Part of a small language model's weights.
Size: MLP 768 SwiGLU, vocabulary 8192.
Architecture: rotary positions, no biases in attention or MLP.
Training: a variant of SOAP for these matrices, 162M tokens, 4954 steps.
Each number is 128 + 24 x the weight over the matrix's rms, rounded and kept within 0 to 255. Layers, rows and columns count from 0. Numbers have three digits each.

# layer 5 attention key, 128x192, rms 0.191, rows 46-84, columns 0-47
144162127104121122140124109137142147110107149129129097132133123150136174158101095126131158116167133167121133158098147101137112108124135119105140
117154081140123118176146132144103125115094130126124136142098100119141116131181152159117126155131175128120116133150151143116122096138086103137163
140137136126138130133128133126106133133128120129128137118114127130128123118132129127126116119130132128129123122146142131127133115137138140134123
118137140111129147117116133123140134137132108111129151131137117146100141174148136116136117128162116115134121117131126121129102107128130131128120
131139101129120132140100128132110130132099142128121105137138132150134152137128127132119154116157118141141164089134158122137131122140112137166133
136128153127134130140171125114129109129154120148112134119154149154091146156161135139140125147125135136143159141147144118146134137137133145139115
111120138138121180110114134118137146122133128130128127156121141111116136104129121126131138138117105129110138134116129119146127130135122122133138
135144129153131157131100114143136151139139125125103115151132139127124147110173138152117151123146151106113144133148147109183126131130130141151134
131148114133133149141126136141140107130133138128127147137134128137117147155114128094125086119145123103123121123107120112108118112101114153143132
153144117113110118112132113135141133096126129127114112153123124144117099111115114117135121111110122126097117143121120112116137120128108109127130
114137148122136150062143137131129128147110132122150155094150147089094142142102117145137116088137126125119122130104138124155120133107138105144135
174111121136156109151140112110153113124134099101122143149113130118102115156114135142104137168110120113128105161164122128131139124099100150126132
100156141115135121139112139148139075178145130156166158084128150160105139134099132116147171124168129143112138112162140126096122135110132105115119
120145132150130113171152120131145100107120172168103131125126144113159134146119124123116124132136107136131138134117116101127134131106142149155102
118139117126114102140117105109092123128130103107120124129132156166128137085160131147129132141134146136121128165120133144116143150114127149126122
118132146137124108126113118155113151104134132134139112132155112150158113139148104117122124109126147111104146113133118146117113118118134102159126
132136136126112126140127178147107139145108119139129130090143128110115132129115160078127105122125104129123127131117135111143137132123123126111119
114105108122130120113105110098128152103095133099119147138109118113123094095109140140102134117109126138122115143118102132146107117126143131176173
146127151137133129132158149113101109119113163133112120162136156148134104142127130142122115121129125146125141110134134110149111131134109150139116
143116110104125109127136117148114125110140123167129128139111124117113138148109119149144113121126106147139120134105132117143124131124139136145111
160101129162123123132152150130121096146133126134127161137088128107133123145156144148135124121124138136140136144135123156143123107088094147119115
160149128150130148154144146152082170131116127152097131088115123130099111126092130121150155132103130127147141100076140109108132140099129142164132
183151129122135062143161182113166134118117128087155172092119119124161097110133130148115124132097125139137114143099105109182143098196116115126143
102121100115127124086148133113115120127155108116123128141138106151122150139109151135127133133121156165131163132100110126124161131151115137097146
126091149165086134104160110115127160120142058123121115113079168146130106146081127150132112145143151159149138115099145115150119146108134117113122
134154160120118137135145149112128128174108116122129118092128135152119091142131119118141117117139094157121107146146131123154123120108159153182160
104112097118107123128157173109083119132151147130130128117145177105151103116067083084134111104154136215095106144103135148096072096140134107143101
099156088115120124133117150114109110123124090045138120143157122128118120076122141121111104115155132138153127106070129166105154159167075089110128
102124159135087173090119164110176152136191127125140173174164142126114123165143126139129130114102144132138105123132118129129059079120164131075124
129125110132139081092100120154162099181123126085148187101095118131132037131112134141143165138086111079048126182113177115127138117163163100170167
146128131140129100131095155137099171145079108152136149118123132069143059086125169196070076119110108151184102095085182119124130143084119055148170
097146110148137146151144088149170090101140099145107119066100090141103123165139136090149196125168096135103125136099105186115169154157082157185092
195156150107138124129160092117162146111084108122085164148087044131163212096139151092089108177133148150070101120118178150131124125138125159111170
120134120189112122146094103152182102141146133129142076134136076124178164089147137154133130103120116108122166136151201161107141123137116115088096
122127142104142124134122122129108110148127134082130112114100125127139125109134142108138126123132128130123128140112122131114131134134109124091134
104116135152113133117127163130120132151132131167120130167140128119114117135125094134136167153123109136131159117138118125097123131107116135160105
109107127081135126096104113139126143116164119132099141130164095126087167122131115089133110145129128137122144123136148138094139133116148123130109
104130143125113151105140153118142123132142142118158166164129149196162178124159121101130119117134166112128150116143098120103145116123122136134115
150115108164139131141112120148136094117086120077133121141134152123162090140122123168116148146146109108174082146135121129142124143182107145115137
# layer 5 attention query, 384x192, rms 0.205, rows 111-127,143-159,175-213,224-244,256-276, columns 0-47
114124121115130078116121129159124154126163129135161143136132148151120077131114153114151144151149122107117136125124139149112092131137131140127140
131123124131150134167130139142132156117133123127127128129109125129113135163133121148145154141155103125120151148130126107143128117116114128144127
116145116173112136145152103160093115136125168129103122140100137135143154138130126157122123128140153108098137130128131129155119094137140118150099
124123126107107096116117141092158117160112112166165109113140158134115148134129134115143166145112122102124157108110077126120122135138110110128125
144123158143103145152160099119095106118113143115155136122113103142146168126120161127155136142122122085125161110140131092131087108099128126119107
093139130103126129114134145107125162094121113142137143106187100135136094136163153099117137127100129137159086131109107146129134141113144143137138
130112115121096129149166130135116104117168129119143135119120121082148119153139155155133107109137117140149124112119144138141116144119160136108151
132131125125119151109103086153095113090130109123120139126144127111146110143148119136130128127126116149132123125109145130105119135140088137143160
099119118158169145127138105161119121145136121146106132147140107145113173126111097128145119133166144094104163137138105085154135099124119141106129
150129099121080097121128165161112112115192134131155130099131130133133132120147178100131089145133136154136102097126179168122090133150113146082144
110147143141146142131126170164111117130174114104136123152134153126140115171118109092135134115135101175133102150123105143143124122144155108115143
125130139130104110167147108134086115107174137137124152162124147129158137104145119119140113118132141143142130119132131133113120124141125153158126
144117131109135158123141101116136131121122119123135096134122142159114148150115164154129136161131137130166139101146150111116131134134106138076140
113163188144118117113156104131118142123121146112137129098117140107143141105130106133097150156120116166108117127100150094053104140110139123164126
119120133126096120110102130109127114126132112118124106172166169148138131113109127138132099096130136155095131139131140117113128143139129180125115
149134138151130104132123144125119157134145161140145126098154091155133097114132113115127148165123156145115105130177157145103108111102168175150100
136135144108125125131128136112143143118111109084119138145154114144111095128124120117158164113135115126109152115123123107108132157124127162136139
152134144121096117132090126136114108117141138122135105088154118147119133148125156105107159126139119097130123104119119127126142137125123153151130
100188143152239107195197117146077191190099085172124083153109099180130177247144117160149156167173169144141165145115142086199105040113121194091123
101114122123127146134122138158147142145115172157117110125116117126148137144110115164123150156130115119095172110109162077148107091138145121141110
164137146116150076123163119098102133114145123124111096137134157184133140154102140142153148147146128116151139130117108102153166109108135130120111
143127128151132127135135135134117084124172129144120147137138107132116152165117109157126184134113128103096151145114122118133125129147124139125117
115122128119126135116108122126148127100099143125121152107127141108122097114151165082089121156096143102161115152150122164146111146135094121129123
154127122148142122132107150150132141141125144137132118131132133106119114100157134142157141111129105108131115128162125111157135126133144137128127
130139135112100147132119124133107119128103148110148109122088150134136120095163133118149126131135075166132122114126160142143113160145120132122131
143142108144156138147137116143123148163132124149167143128120135111135184137110100152154141139147126117108159134103132128155119123128115161100115
136160123118153115116118107132149119114137139154143141131128117146068130132146162113134122135111129139116106105115151142127140099146093125117112
125136153090122135145142136120128142142121090149106118179155140105133115100143127118137127122144137088104126131117121117148166110097130082134133
105132122116124098123138153133126121118124155100125125119144147113124141108111184113141117113129125112135148164174144125136135111136148121128123
141126124113136110111085127118148122149102148116103103115137137107126123125100111123117129124110110134094124101077141124125133108114139118154130
126104151148137136127145141119136156118127105121154132162130112115118115168126099139112141098105124151129150147183145137115133137124098113124118
119144168131109131141125090127172101127145112168152125126128123131135154117120118096142062130114097146129130131124124071124173110125153147169162
139102095152130119138149138094126118131100135097160108123158127151136152101109081117153134116112106170130147084128112137122125162133157113126134
128134118126166142137140119140135120132118129160173170123139119086107120145140124106119126137112129095143158124136135135149128104144153152107103
114133118181146146115104119116157133131092128082147140174134075133168079098079148129089147124088154152142132129117180111134127135113115159126150
122131127113121127121134127128132146124144116129132125135129147113137142112128139109134141139126132129132131130139130131134135123125128154134130
163144133125155136107135162123115160113131116126122119135127148118127110107122108125146157150109123139110124115138136115154109095128132168130113
111121158139114107115127144116120128158129105125110119110119121150123120131110137126124109123098112126138146135139127123122149116092117145107135
148159113124139105134120109127152141115121141098118092117125137126145109104102115107132136110097106119106140106137143120115134122116142104147098
133112101124126121145138095157123098106111136135128139109124087142130146158157169093115098115142099117156118147130150150116125136119132112087118
098157145139070124078114140149109148095128095098140127125143136145104146111100149122145139128104125120148146099146161101144105120113142135142152
132120121107134093116150145123103093125145122078125100130151126136130134137114127098087132089145135124114125143154163155117170140180117125133141
096126163126148164114087139122125099135135173136129174146119151154097115063122133140151136131128130144117148110105153142127110106122108146125129
115140114145160097166121099136145197118129171139113141161104134111157139120085133151148134148142111143126143122132152141108126154113103114137141
174139112134163138120149133156133092118127128134143133118113143149089131130168141144107083152107119138135081133152141109141095142126146103142157
130168118116133109138183137164096066132111116111088148126124164094100132169121129143120115085135092112169138157090156132187128136147104123121136
120123096098140112071152154132107101151142084119151170157178104120133128097084138154087126127118128145136119128127142130135165128122070080139143
134147114106166153116107144152133124156109158134137157136106146112148094120128145137120145166103113154154120134108147125103094152119108121136161
115082155121095132161126084096119141090197161112076107162134113124160160127183164127149125127149149128119133127165138113127148140143100138142132
119153103070155099113130080163138111108089126110123132078138125131128157124145105157140135131136075122110084131101143119151089121178154178142111
107111063147092146132135140081128147142125114128159122193163120129139162143108145134109138084155183120125119097171116088147140162167140169137140
097136127140125120112177084125137110136166171108145125110138108135138141133111153116138145147155132113127147086119103120158184114104110105126110
119113116136128176124157105164114084121130149127110177117172081152180166161158137129130130085132165078126086127155116131103082101157136140120127
179119136136150181130152143125136102135106071163100114139111109161104140095140163103150112147107098151106142162126146134083192121112127068082179
143143108151114138094143118166155099084131116100121140110144118169100201169162139113140128072141126129155081181086174140162106098148164163088140
109107131150130160089135123134122136153141169140184110128051129096150149102076123147124087125194106116136123123096107092166117107117116068092153
155121136148132145080123156143128118120146097131133131092123142165140123105123163101108107082140153095104109125138117135145119110134159103100149
136116141101127110117170067130108106167101143108108148061178129101147125154085133164081140127144141105122113113127111105135138117115117112127134
166168150130136111134100129147081149141129130138135136154154131125125157093085152101114094161184146121094164148110114116126115128173133036117131
113143117102137058142124090124103133153145161139099136167128159097140115164150123116154089092089144147155124141101127144106124110115106150135112
133093124127101099073173148112125143151197131065136103103149124131125114154109106124150159128132126121132120114175109114101118142095112169064127
108095136166154114107160165148129150078133125128132106169088088136188119113139114132127126124171106128136168110150167139143108132170115097144136
096106128128097120143126117098114095156150144143149078152119095173129146140141103154123160146109126099107148105157128116135099126106141142160165
108105153125167150114159128123172106134115107146120120140122135097098160131122133179120091116084135133117151145104139120154134106136113142183108
109115151172118110098143103114116138113139123158085167170117095121167075139102154119116144144109132115133149164109094159074143138123110129165158
160152122142087146176120137131125114119130082105101123141126130168099127098125166134115141114146157105086089145078130116115148132118129120112073
074101103141079175138100115153108091160196114135107126130133164164064083087158156154132158149091117138117134148154103120072122126132127169122135
105085140138110104164151109119083114151123136136169160130141129129129116119113125143112162123135112159156103129097128110153127157129129158163106
133121111141112146141143119089132101154140161104137144111118144125162186113135131134108096107105095107084146084153136089171134123107115073110135
152155111120073156148134120144129115118173104174111149128120132128135120146118150107153132164093134090115103132135132137097097117132087120135127
175121159140143164127127125117137083122098135137110126139159136154117160119135114091115103122134130126130162091163133101126092129163172064127113
167100136114126102133075108110104146101142108103121132143143103098150104117152137137118124123126143130149108157132096099122120111140117107143187
126153122100109106127146098141156153104124088151128083126159160103192109137123100086107122117134137114141151090138151152122127093113137161172139
134139181134139147109120121139151170178124111158133125130099136144125103150162113127106125140113112113121111159155135130124121131115130111145156
143103121182167150148111165143122120151149115107144128089112113109102174146091110138108142160157136109087087135119109123137145151122103157141144
124138116086175132112089122141121142114122151129098119158127134127101131143114123122121151153164140107126126123101151129117124125111113132109150
116100117148139154111152105129133091104159113142105131122147126138136182119140083105147162104167144116130133134142116145122085143158138109100132
151121129133110085136142093106120084123110110101116125144103159135130147100174139133078088137107144116131157101123121150109129089097127157155084
152143112153116137137106170145135150119080155132110128126136137095119112124130127150139138155120114144129144121141160053167102082100133166106134
149109164138152134109151142107078095144143145138154154071112138136113146124093150100090161151125147097112153074128103153129148141129076104108086
108128150172100133123151157123126129144127154142144128168121160157093116077095133189119095116119099116127153152091157067109135134119134116121114
117085150122132160141130102131129146120138121123135088135143139094119175141140138166105052131106136161113095157133156155111135101086160117208142
135126094113135132068125126150128140089184129120133158136142122134159111117165158155095121111132126136154115132064108154141132160146100135086186
136136161168150123093164164120182113117174128128141101126153125151146118152130149144109135116132178124137121151123133126125118144114217113102117
133135130155104097094100138145144049183122151149127094139123131130144151128145119143104122094128102115104125125115186109147135105146207094150099
068142146142134130120130155168109123139110118143079164152122121135158071046111141175093112121110167160127146200106120099175112115131116122128129
132145122136130129106108118167146119130146108184096115110181150134113118155110078143081109146105134090170113134093128127108127119117125131144132
114116169070137103139108101124129134073137100074195144107107073120160098130148143129128133142128113107145100124093137121159112121138123109155069
067098118110094111131105146167154130134135132138126139128091161126122117104134101156095166065103129139146138155133183095094096108088121153098143
123131155122109116095126098124151130127112121113130134135131139102069132133095128146087149099136134101123179111152108111134154121192149194132118
134130163166093155122158090112142153135116125137140073104120134139181167127159115173144146116110117142131101138142108146119166117120108139134138
151213176128113141151075182106153155149113114138131112138114094102140116132123130129131160144099091164109133144133159108108105099157123157165113
100155136121134164144112165090170162129134168159117115127112110076126172082123114177142116157113101162136151139142121077136104130141124139118115
142112123138124101130124111132107113122123166118148134117135193129108109111119119104122110089107150143197085119133077148128147101129126091117140
095140115112197113164136082134186164121138095130138146101157089127091117119104137135126151166137120114120120130113111158130121104131122146104162
124134100163144165135126121131147124127101129130154145119125080113098163088136093126127106134113116111121139097083083139126136096114104094127103
142145144153130128150082081124146128129115135121110116110186118124110117119111127130136152135144135113140150107128148113120111127134137151168101
123131124117149169119138148126097111138131112129160130151138149175113148135156102112137128150129163127134129110123126117123127133147127084090088
164136135151128120146165098127140122120088126157136122128108149073158094098096133137122121145140099154128130112141118138114138123111105142141164
147155154125152133137110116131124159126097123130139120142129132091123126098128128146121155113135125164157110119142129130181092090111122111181138
137136178124142166132143132107154078131127114118125150120146104111131123098130155091136106175098156104116176118155063144116189127133132133113094
118167110115117121102122147127144199126082123176129101104122084107086115087111134151116135138122119145123130091144143144134072118128088166125151
134146151119111114148124154119119141100084137128147133113097142107090141074128149102139118155167118130146146124136155143136107107141112105115108
148120099105138133098093133174122078144118185060097174188111142136152112138139169097139138175180135159179080089119085131126148156191120124138144
131093186114134147055118124124136195109117134187146119106116134118137108124216145118141147134122164115127106118158113139083070113127169125113111
133127157145130118160095121148086076121106136132179141150143122104122126107090096136118074099134074135116136153130156181159115114150131089102051
138140126140140104129091142152169167086065120103135151182147131119168121149114105087116091114145194128147114102179114165103160139152113125170128
107130161172145109121151109120149125171169127122109137092123156131136098098182113151137142132109113144139151142125123169104180143139160150125124
162206093111150168150099117168139138118063120044089141153099138097209119107131148085147117150078130156107132070132123140176092111147172124127136
108130161116139106115093164139133145176149134143140127115143127136156122123190121136110163101117117121185143148128177148159078142142166108124163
137154127124106125106132116152125118109107114129117137149149152104110110120111134114134122134135131151112154141157143122148119119127132122149145
127133157131135112118140150111116148126106111121100108143116138116169121124148137137133140117109138112111113128159104123150142114120122124135128
119133164115080123154110116140118117124125121105115143109130140127112123143133175103094116085160133132122102163118124141122183133140119177157144
136165146118141151120129111153155166125084156131111098134138139118135125113119083177133131148116144111130107154136124116131126115115130130162079
115149118152097165094106124123122146144123128144106123126134138140114123145080120129165112133151132102132130152102131138118135148140133117150135
# layer 5 attention value, 128x192, rms 0.239, rows 32-63, columns 0-47
140154066123159099139127062128156117140103136135156091117123101128084111125096125178160113149160118082089076107114134108118143168167176140146157
084161132115226134134106189130136121125135113101157147152130158127089149141120158091127060155091160156148127128140120076147111192099075124099121
134138109116121139157122116091190124144107186154157125070114138116115135105076109131184129120133108124177138124098098076119132167083166124099125
138105119131130052097116133134120131109040142079062116112114103164105117178109125119090121158192123073142145099105078172132157096171075144129131
101121126134120107109131142138096125090092140110085119204163139140151125135152129134117114104059157193103100087129127091168090083147115134098178
071101107162133147132081173148127136114113162124112131177120092151106141182105104120137104118137095112086143125147111124166130130140098084122071
119100069168139149106101141141110191170125090156151127096176134111127111187086125088093164132148133132056097113127150162134169108140119188138160
133124168158116130079173108093128087114059094132199169062176127101154103150176134145152151165165178130153173147178135143113143140147116143089095
028128135083077138187142143129172114128097186125095161147154138107135153047164125119158154144113070176061100159099090146060186157144146099114115
134123166119037150163067111110113173067089078131065132166122107123126102147169196173118229086112113157085160180112037091049076140087081148081156
153145118132147109172132141130076139130151110090132118181168134140127142071137117114147110130130180165168089088125132146170126131095074169152155
150185120123085093102125100143117139122126087097186104146102074104149148116159149184075091168141134118131172099080130118109118130133100181110128
133146076078165190154093146089139086141130127123153176191150193148180134103112104145142149108149082117169092132084136107151151099149172092086115
140141124104122131120166137143109047105109115145121148105141124197146150041113126104082141162099092142077125086130120124178157125153085105110089
056142153116135161107180096140134124128095158167071171081142144172076125132069155104070050122100126114061133173143144129116113174098118111107135
080114221105090060156111132118149141139047255063116171077157126068184105077130148159110077117168086139092151134197157135137134142150165189096185
062111116106122105105132112158163154107140102113075206111108137164110118133104119166120076126136138183156091163155095112121146132095117074120194
080115109180123081075110076141144115124143153094119126101095168119078109146137125126162094122143159110124159097177140060144119161135087111173126
131165159078173092100148107102158113115108123132096105146029116114099180159134093162173121143040148122110143083179122107130128160129125077122173
105170098108167167184167154121134134087134155148177115182175136121090109131090129127090089065193101166110093097136175104148112167088135152153142
103143158160147142092174153160144116096116134108119196112125151083109119146118145152091126095118109133136169070113106068088090103147127201091155
125153139200131144081161163149117133109129138154161148106162159111096100155183100116154109127105160118154108141116139144102129118159058102174098
108103092106149139141099181128130104132121108117092140134152169144149126153163147042088075106088047134119129154062135088150125112103167125075102
140145153113100138092154127163113105123155105152141160136121137107114136103183112143103139122138150150110105112146165128131188152132100053171098
119152139142126141136129174149180166103153133120126110155100128135085102143118179129120126086141122132158178124074129065096091145089196145114064
117142120157134127150122114135142093089091097066173153143126136085160107141182156131151115079104172178225143129117182119106091121092168122195067
133143104097128150134152123121095110079141114101167162191163168144100157112155178150144156137183084079142118045109113123109095165154152122164105
136118140098108158087114153194117179178132135149120104122093182149120122130159126159100106073088149143139149116145117104189100088119133111110119
059106117140118116156151118073090138204118159124099106140097151118093179124116146071201129150114120127115102077130159120172107100088133139147136
089191110116114115095122148141138139124116107124141121164186175123075109150173152125117145140167075089159147186097128098110124133105138117117062
216077137121127112157100136129136098143141111157099097137155092145112138122069144150157108096197102128123116127150125109183086105083079169138144
188135136061146136082169097156106177117092129158101144097087157064161148115150092193084123097144172147095134112129135122147061078152086071145180
# layer 5 attention output (transposed), 384x192, rms 0.232, rows 96-191, columns 0-47
165136127080128132092127130148126110115095134131146130146112108127119142153148111124123100149138119102130124108121132135130147087137137129106108
113126090109121130129128111127122112125141125118118120124150110112131120145135110103142123093118120109120122102113117158122148131152113129147107
143121140097137122144144121130152098127180098142145103140116174158109142164154133105147117128152084141110131113125084129146160138147126165095094
137138116115179149128117095174119090124111131118125136131119146154136129151133159102135145117165110120163130108120148106120104137105132135130131
165123154148106151129140149152126116107173132125093134136115127119181137095104113165102117130111130135148091146123173131122097109119134110118106
123121134131136101121124126133124129122116135138118143102133113089149117167137137147125111143110115128098140108127138123111116122129089113139130
143158112122141116129121113128115125129104130120119150122122127127092155069142164136102136135137119130124145131147111098104140178149124125159120
118118135116125152137146115087118151131130156119137124123145108136154123146144158179142137151109141103140183101147135114107147129101142107120122
170154114114106114115127138170130121142157130146117144111122149148157116138129137131160162178130136139121108173143148146134132123116134131099146
143116134134135137140131101119141135103110135129139108156143148127145145105111130130113131134115156118154113141147117167126145116119085143129130
123124137109155140133127115108131124148098123137120132166113139117135125185159162139135128143148140136182150143158127142126137152108101129126153
128151125098116122126131137135113104147139143107124140123155132146145123108162159105136105122138103137147120136109123139086120164125097139143121
163136150099140116089135105148142117116124112115150104141118114107153109151108143119096103126139131129120095155115151144133138146160158144110118
150158114099119113129123151118117125096132140114150125151144119146103091169182142127163124148109110159125141118111135101131147114119116134091138
151113163097112139114133140129131140133100110121118137159118107129141142152101161129138113101134124124169120130132081098136153142123128120147129
126137166135136132117124129118117166153121148139154115123138154111118122121147111140118150119124128125151131119127151141113110129141140118147115
134139128117130125151108137130133119137121123165137141147106132158132143130151119090117151156134138146110154166110099147145140102131131122149146
148135142104148095074119122132146147138127111121099116130099122146119105113101132128093163124133136130120123130096136139126140130129166106114105
135106150146122111111093115151129127120133127162126131084140126122112103162115149169137115120116100108114126129124142116133121170118140109141127
132122115133130117122116144125133103133115101139124134120163126133135119080126136103131116135106129116136103153113131137124123108115128137144153
122151121126123129123122167146136114170124135112125136100130135115105143053117128135148082127138129145102111112150142128128100169117123109139130
116122159156151173122154097105135118162104141147143121093085139106126171107124139149097101164163096107132146118121134102163127138140127139122100
117151106137122101145129123118104155097135139108141113112095132131119135132156147128129155145163155148135117116125135141157137127168170160118140
111153146135111109149137121132112134148127173099133126094133119117138096152139129124118162093129149157148125151144177153127081122125151119162135
116155129115143139144127152141127136111157111144161131187128166105146133147127134128161123143145158167130129168126156142125121120113124133119158
120110118164136101134103129121140147117104121139135130129158122098150116096119081166107141100127148139113139164129122120158116128117138110133105
107100134137114085112151158133129153144132101126136115106116138148108127118110095121119098121141108099134165095141120105131136150102138106106116
143132144139128098108113130151128137137129138124148143135125127150143134033144116117137131124143135119172135138151124154140096125132138097110127
138141135129120135141141175133129118179117138095150119143123126134113116089142124132140159135157117135110144149123137136149138128127137117146155
135125103115103146108132157111123182155147115122117139165138133134143129114145119136145114123143105129174134126156130154147116138133136101147104
094135113122132150102134106105130140129154134124134122107159138126147105162112150182139138146131105125172140116122098129149112127153118138125119
124141154162101137154124150121119128138151157126138125131108159114133150074118131128121099118128154144103135114134135126134140162132165107141117
116087123054128095114126155114148073130061114134102133084137060164083121108063145129098137113165115141157118127103087144183156083194109151165147
142086111077111171153137122167112105078127105149134140142098171107159166224140168109189002160141083131167121105146182133105215178136133108134136
193115135114146138141117100177108170123136089204132100138146192173125158167122089106139113103122110101097105105105088097161152111075145106140137
143171137098178149113101068115076074137122181141139140107088098119129092255165155109160162147117120136158166101076092072098085136096079118125139
115118152161121120148091143142110112137166134119144120137103160105172146050098110125091057135094135157135100087109185160103086143116144110108123
106147151120103117087142105189168132128194119124145117062121119177115081220136097127157202150121145116058119148160216132119096108084158141076133
133153147140124140153183137065079158066136156095172133126073093082088161050120199195066084184150098135062102125134108060081095125137162163118120
108136162150177144165132133084095173149098171158101118128156152116159133141160149137091153124114119103142155104149180103095135105084089099142081
188164171117071131138090194206124064166129212127166114124074145131093168064137102092146098110130165150108124143133142141109108137067113088144103
202136101109120167157182055187095096078195164062109141149163141190164131067122168122193203120139172121226071126178152133068099141108109146126136
127166121069095156121104129084129171138078148123107131168133130118089141100145122162133068094122131107206126131112156178120141144132065150084169
031135085136152081078149152113144135108119100156114106126146076141152148174157126099118130113124132180126164099143060083135141144135115186113161
159105117120105136147096185184164145160146103153170116163148164156115138114134074153136126151134155117078146124175159140162179159100137124125111
087116120150132164169141154080106043105152136089131103163113117158098157057133152098146097111142128125072215068080096102127120190149101182136105
147141109131112174148140116134129085164087101121096161106114084136113174063137195153168097088168120085153118119142090024169162229087160110178145
149143173141104120101138147131099153183117169137126143091110107155127137091167128109106160188103114148120161073126217085120108108087204078145153
132085145070117169143101110179143130099165122145095186095085084124153127118148126110127142038148123124194114096150146154145116139133140113138102
119127145175134095120120151186179124151137117171060108143097128096121105114077126147135143106145089100113125168093200137095134116084117113101143
149079140164123097124099155151095084091159111152097152101202122120116084217099149081152053065088131121121118137042149171104124151123143161147143
143128141068148129062214158142158186194160106117120122156118118165178136119138118134119145169136138156154153154153181151151110138060186118100127
104111089132184175153112112151131098142109133135077128105106138080084177091148087122122095097146112165106170104083208121107118220125096126138130
062141141128141110152139148126107128154099149158120117105156130136157092083137093131135100063140156165150142153149190150151124169156114154171139
184125089136115106144156154171130122093151115073176141103106074132123138139156131093120136167137141144114122091118186125132097147139160096108117
116097150138102127113109218113121130154173137097116086095159126126166132082182122110149112069145128137136094169121152176148098132101099107124183
140130117106175130120108183134091119095102107101105141201145169095114129077137135076131078117168092139081101123080184092097094066148143126126128
115079079144133117176119099174100195156088140151100120163135126091215129146124066132125102104136135115140116130128169119118129120136150096163125
133113131092109134111088139125124150208123112093145067131127142158107152114155084049136120146183128094159146061127111185132158152103101125138117
090134134136126119117103131103152131156127136151138138154112151090128193013104149151140095096157163114117137147134144123116136137135095135099112
135124141150061162202145126188121132120171164118177122066106138124083173125089043161112099124174159077099094175146150153145099163093123165121111
157153098105127125138126177183104122184137125076127130155182142132136052081178175130131172100144096141157141115160170085149104140094128114152099
157098111128105184133156091142152147111071149126140116123138099137085168149138132192141200161161110083172104103151157134140115118107077123079114
082057114152126145106137118047155076153155137178098127133165120123148124038060133129118121104070165101135181124134069136148121112117152078123071
099155140144147163123109131133112149129148152121114134148128156146149124074090136124127137122104137138123148113147130106079123097130098158130147
142110143144130135153123114119099179143120130130135166103148142121150125110140127121106126089115121099105140131112092119102123091132124146117136
135112202139113132107151183137147127127103128133110132141133095090145137137143151126078149129093144151148138090123100144088114102123122091125135
109124121137125108128115145136151135140149115131148156128129126127127109095094154133131124141122121129120135136158140150130142136124127120129139
107113085090141084119130171100109097142129173127161118144141086098129097145101122083110172114129096084114120129094140131131148124111125137127121
131125126127120150085139119154178151147121163113121133176122124122124128123094127159118164129149141132143100167118077101124150092156140136145144
120114140082110135105131112115140090150146160125099116130122128126120118138137125127106115141133148126131106137149166157114153080119101154110141
117112109137133114154116148111166158107139120120110134145117105135112138144128122106150133144126115165108120157101117120152129135158139129139125
142150143148135157117111114136129109141136092157145109115150134132097103156114120134121104153117125120137137127128125154133110095133113144137154
115146141140140114137094143156144128119126121118116126144109106138125139137128115129106126114124103137100129156141134110125165109124136162123127
123157166101149129089116161162142095134110125126125122116143144132113155131108106110130152127120123132129119138136129135146150126138136132144140
135137130117128102154139110129121141134136141155142141101091130126119131153170135112126141099122148128102119107121140149142096105119126118133125
083184116116118109127118123139130124131133150130130133127132136145133144085075148157137146103115141111093128137147154131089126089151126133105129
157131140137140138121151121128138172143083135126086112127123129130160142164127122123093147093132160119166129141128109110115135105131133132117138
123101118123130135107128155135141118146144135105120131128126138119126139154102120085159148135143135119114124127170133147136123120137117113143117
154112118112150136140114140124136092114131100142110145135111136111153108120109128118097132111104129111144116116104114112118141129139136118109099
134139115118177143104135102137161133134138135136129099112135103122114113110127139123138123145141130140121127133092118121150141124134139104136121
151144158111106129146118106135109110150115133135154139117146102140137143137137125137120123105136103102107131153128099140130138119126122120150107
095130129117114126146162128091158130131142146107104126132115104145119135109114125108106143155136161147109105148158170135113145131115125162117147
093120138155122153140132091108140131089153122122112108110141120157148136141165136125093117144118151153104103125128165125124116153128123134118124
120113153147127115132145145120130122121141141130142133139146117151140129148184115144112139145144150115115109100158135151114114137111156142123106
159105138132078124131119124129135144120135108107136141133108156101136094117109115135107125108104123089133097137117095094126112102116142109125132
110127149130124132133110128133131127117093121131142152125128116116140109183150148117132122102082123116136096136135098122117173150162140149166105
106129123119165105103127109126143135138116129123145136128104157144127115132129141139136148148151109112115126114120098100092136116148133140088113
163117134133092135108162076096156115131138133117118120146107130148135124146095131130119143134141161152144118127137136087147142131137081110121136
113153140127133177108138107151131125122129135134113085144109123146105128088100128103111108146131153145125120104152168111100121077139128164114138
166117143126119132111104141100113136109147148111154128138099125118127140146128139113139109131138092140133109138127114137143120133121125086130114
133142115123149129143124122134133149121140121129128163109111120139140101104101127108128096160102111139139117122136112103119144099129139092125110
131123128136135130102148108106121158115133093147116141129118147158149135182118148148142153119130143140137154116125105133117121155143121117140092
115109149123186141141124128123074155119100122154130126079142131130124131147158140112157120144091125128116159115109099121165104137129135153102122
123109152138121155125135137134107086143111117140136118105143132104128119138099105055088122116092167121162118120133156136136131112156138151120136
145137125124115131104117105152128126126113130099123112140134165114121113168160152168151128114131146143147118125125111105120130134154110133141138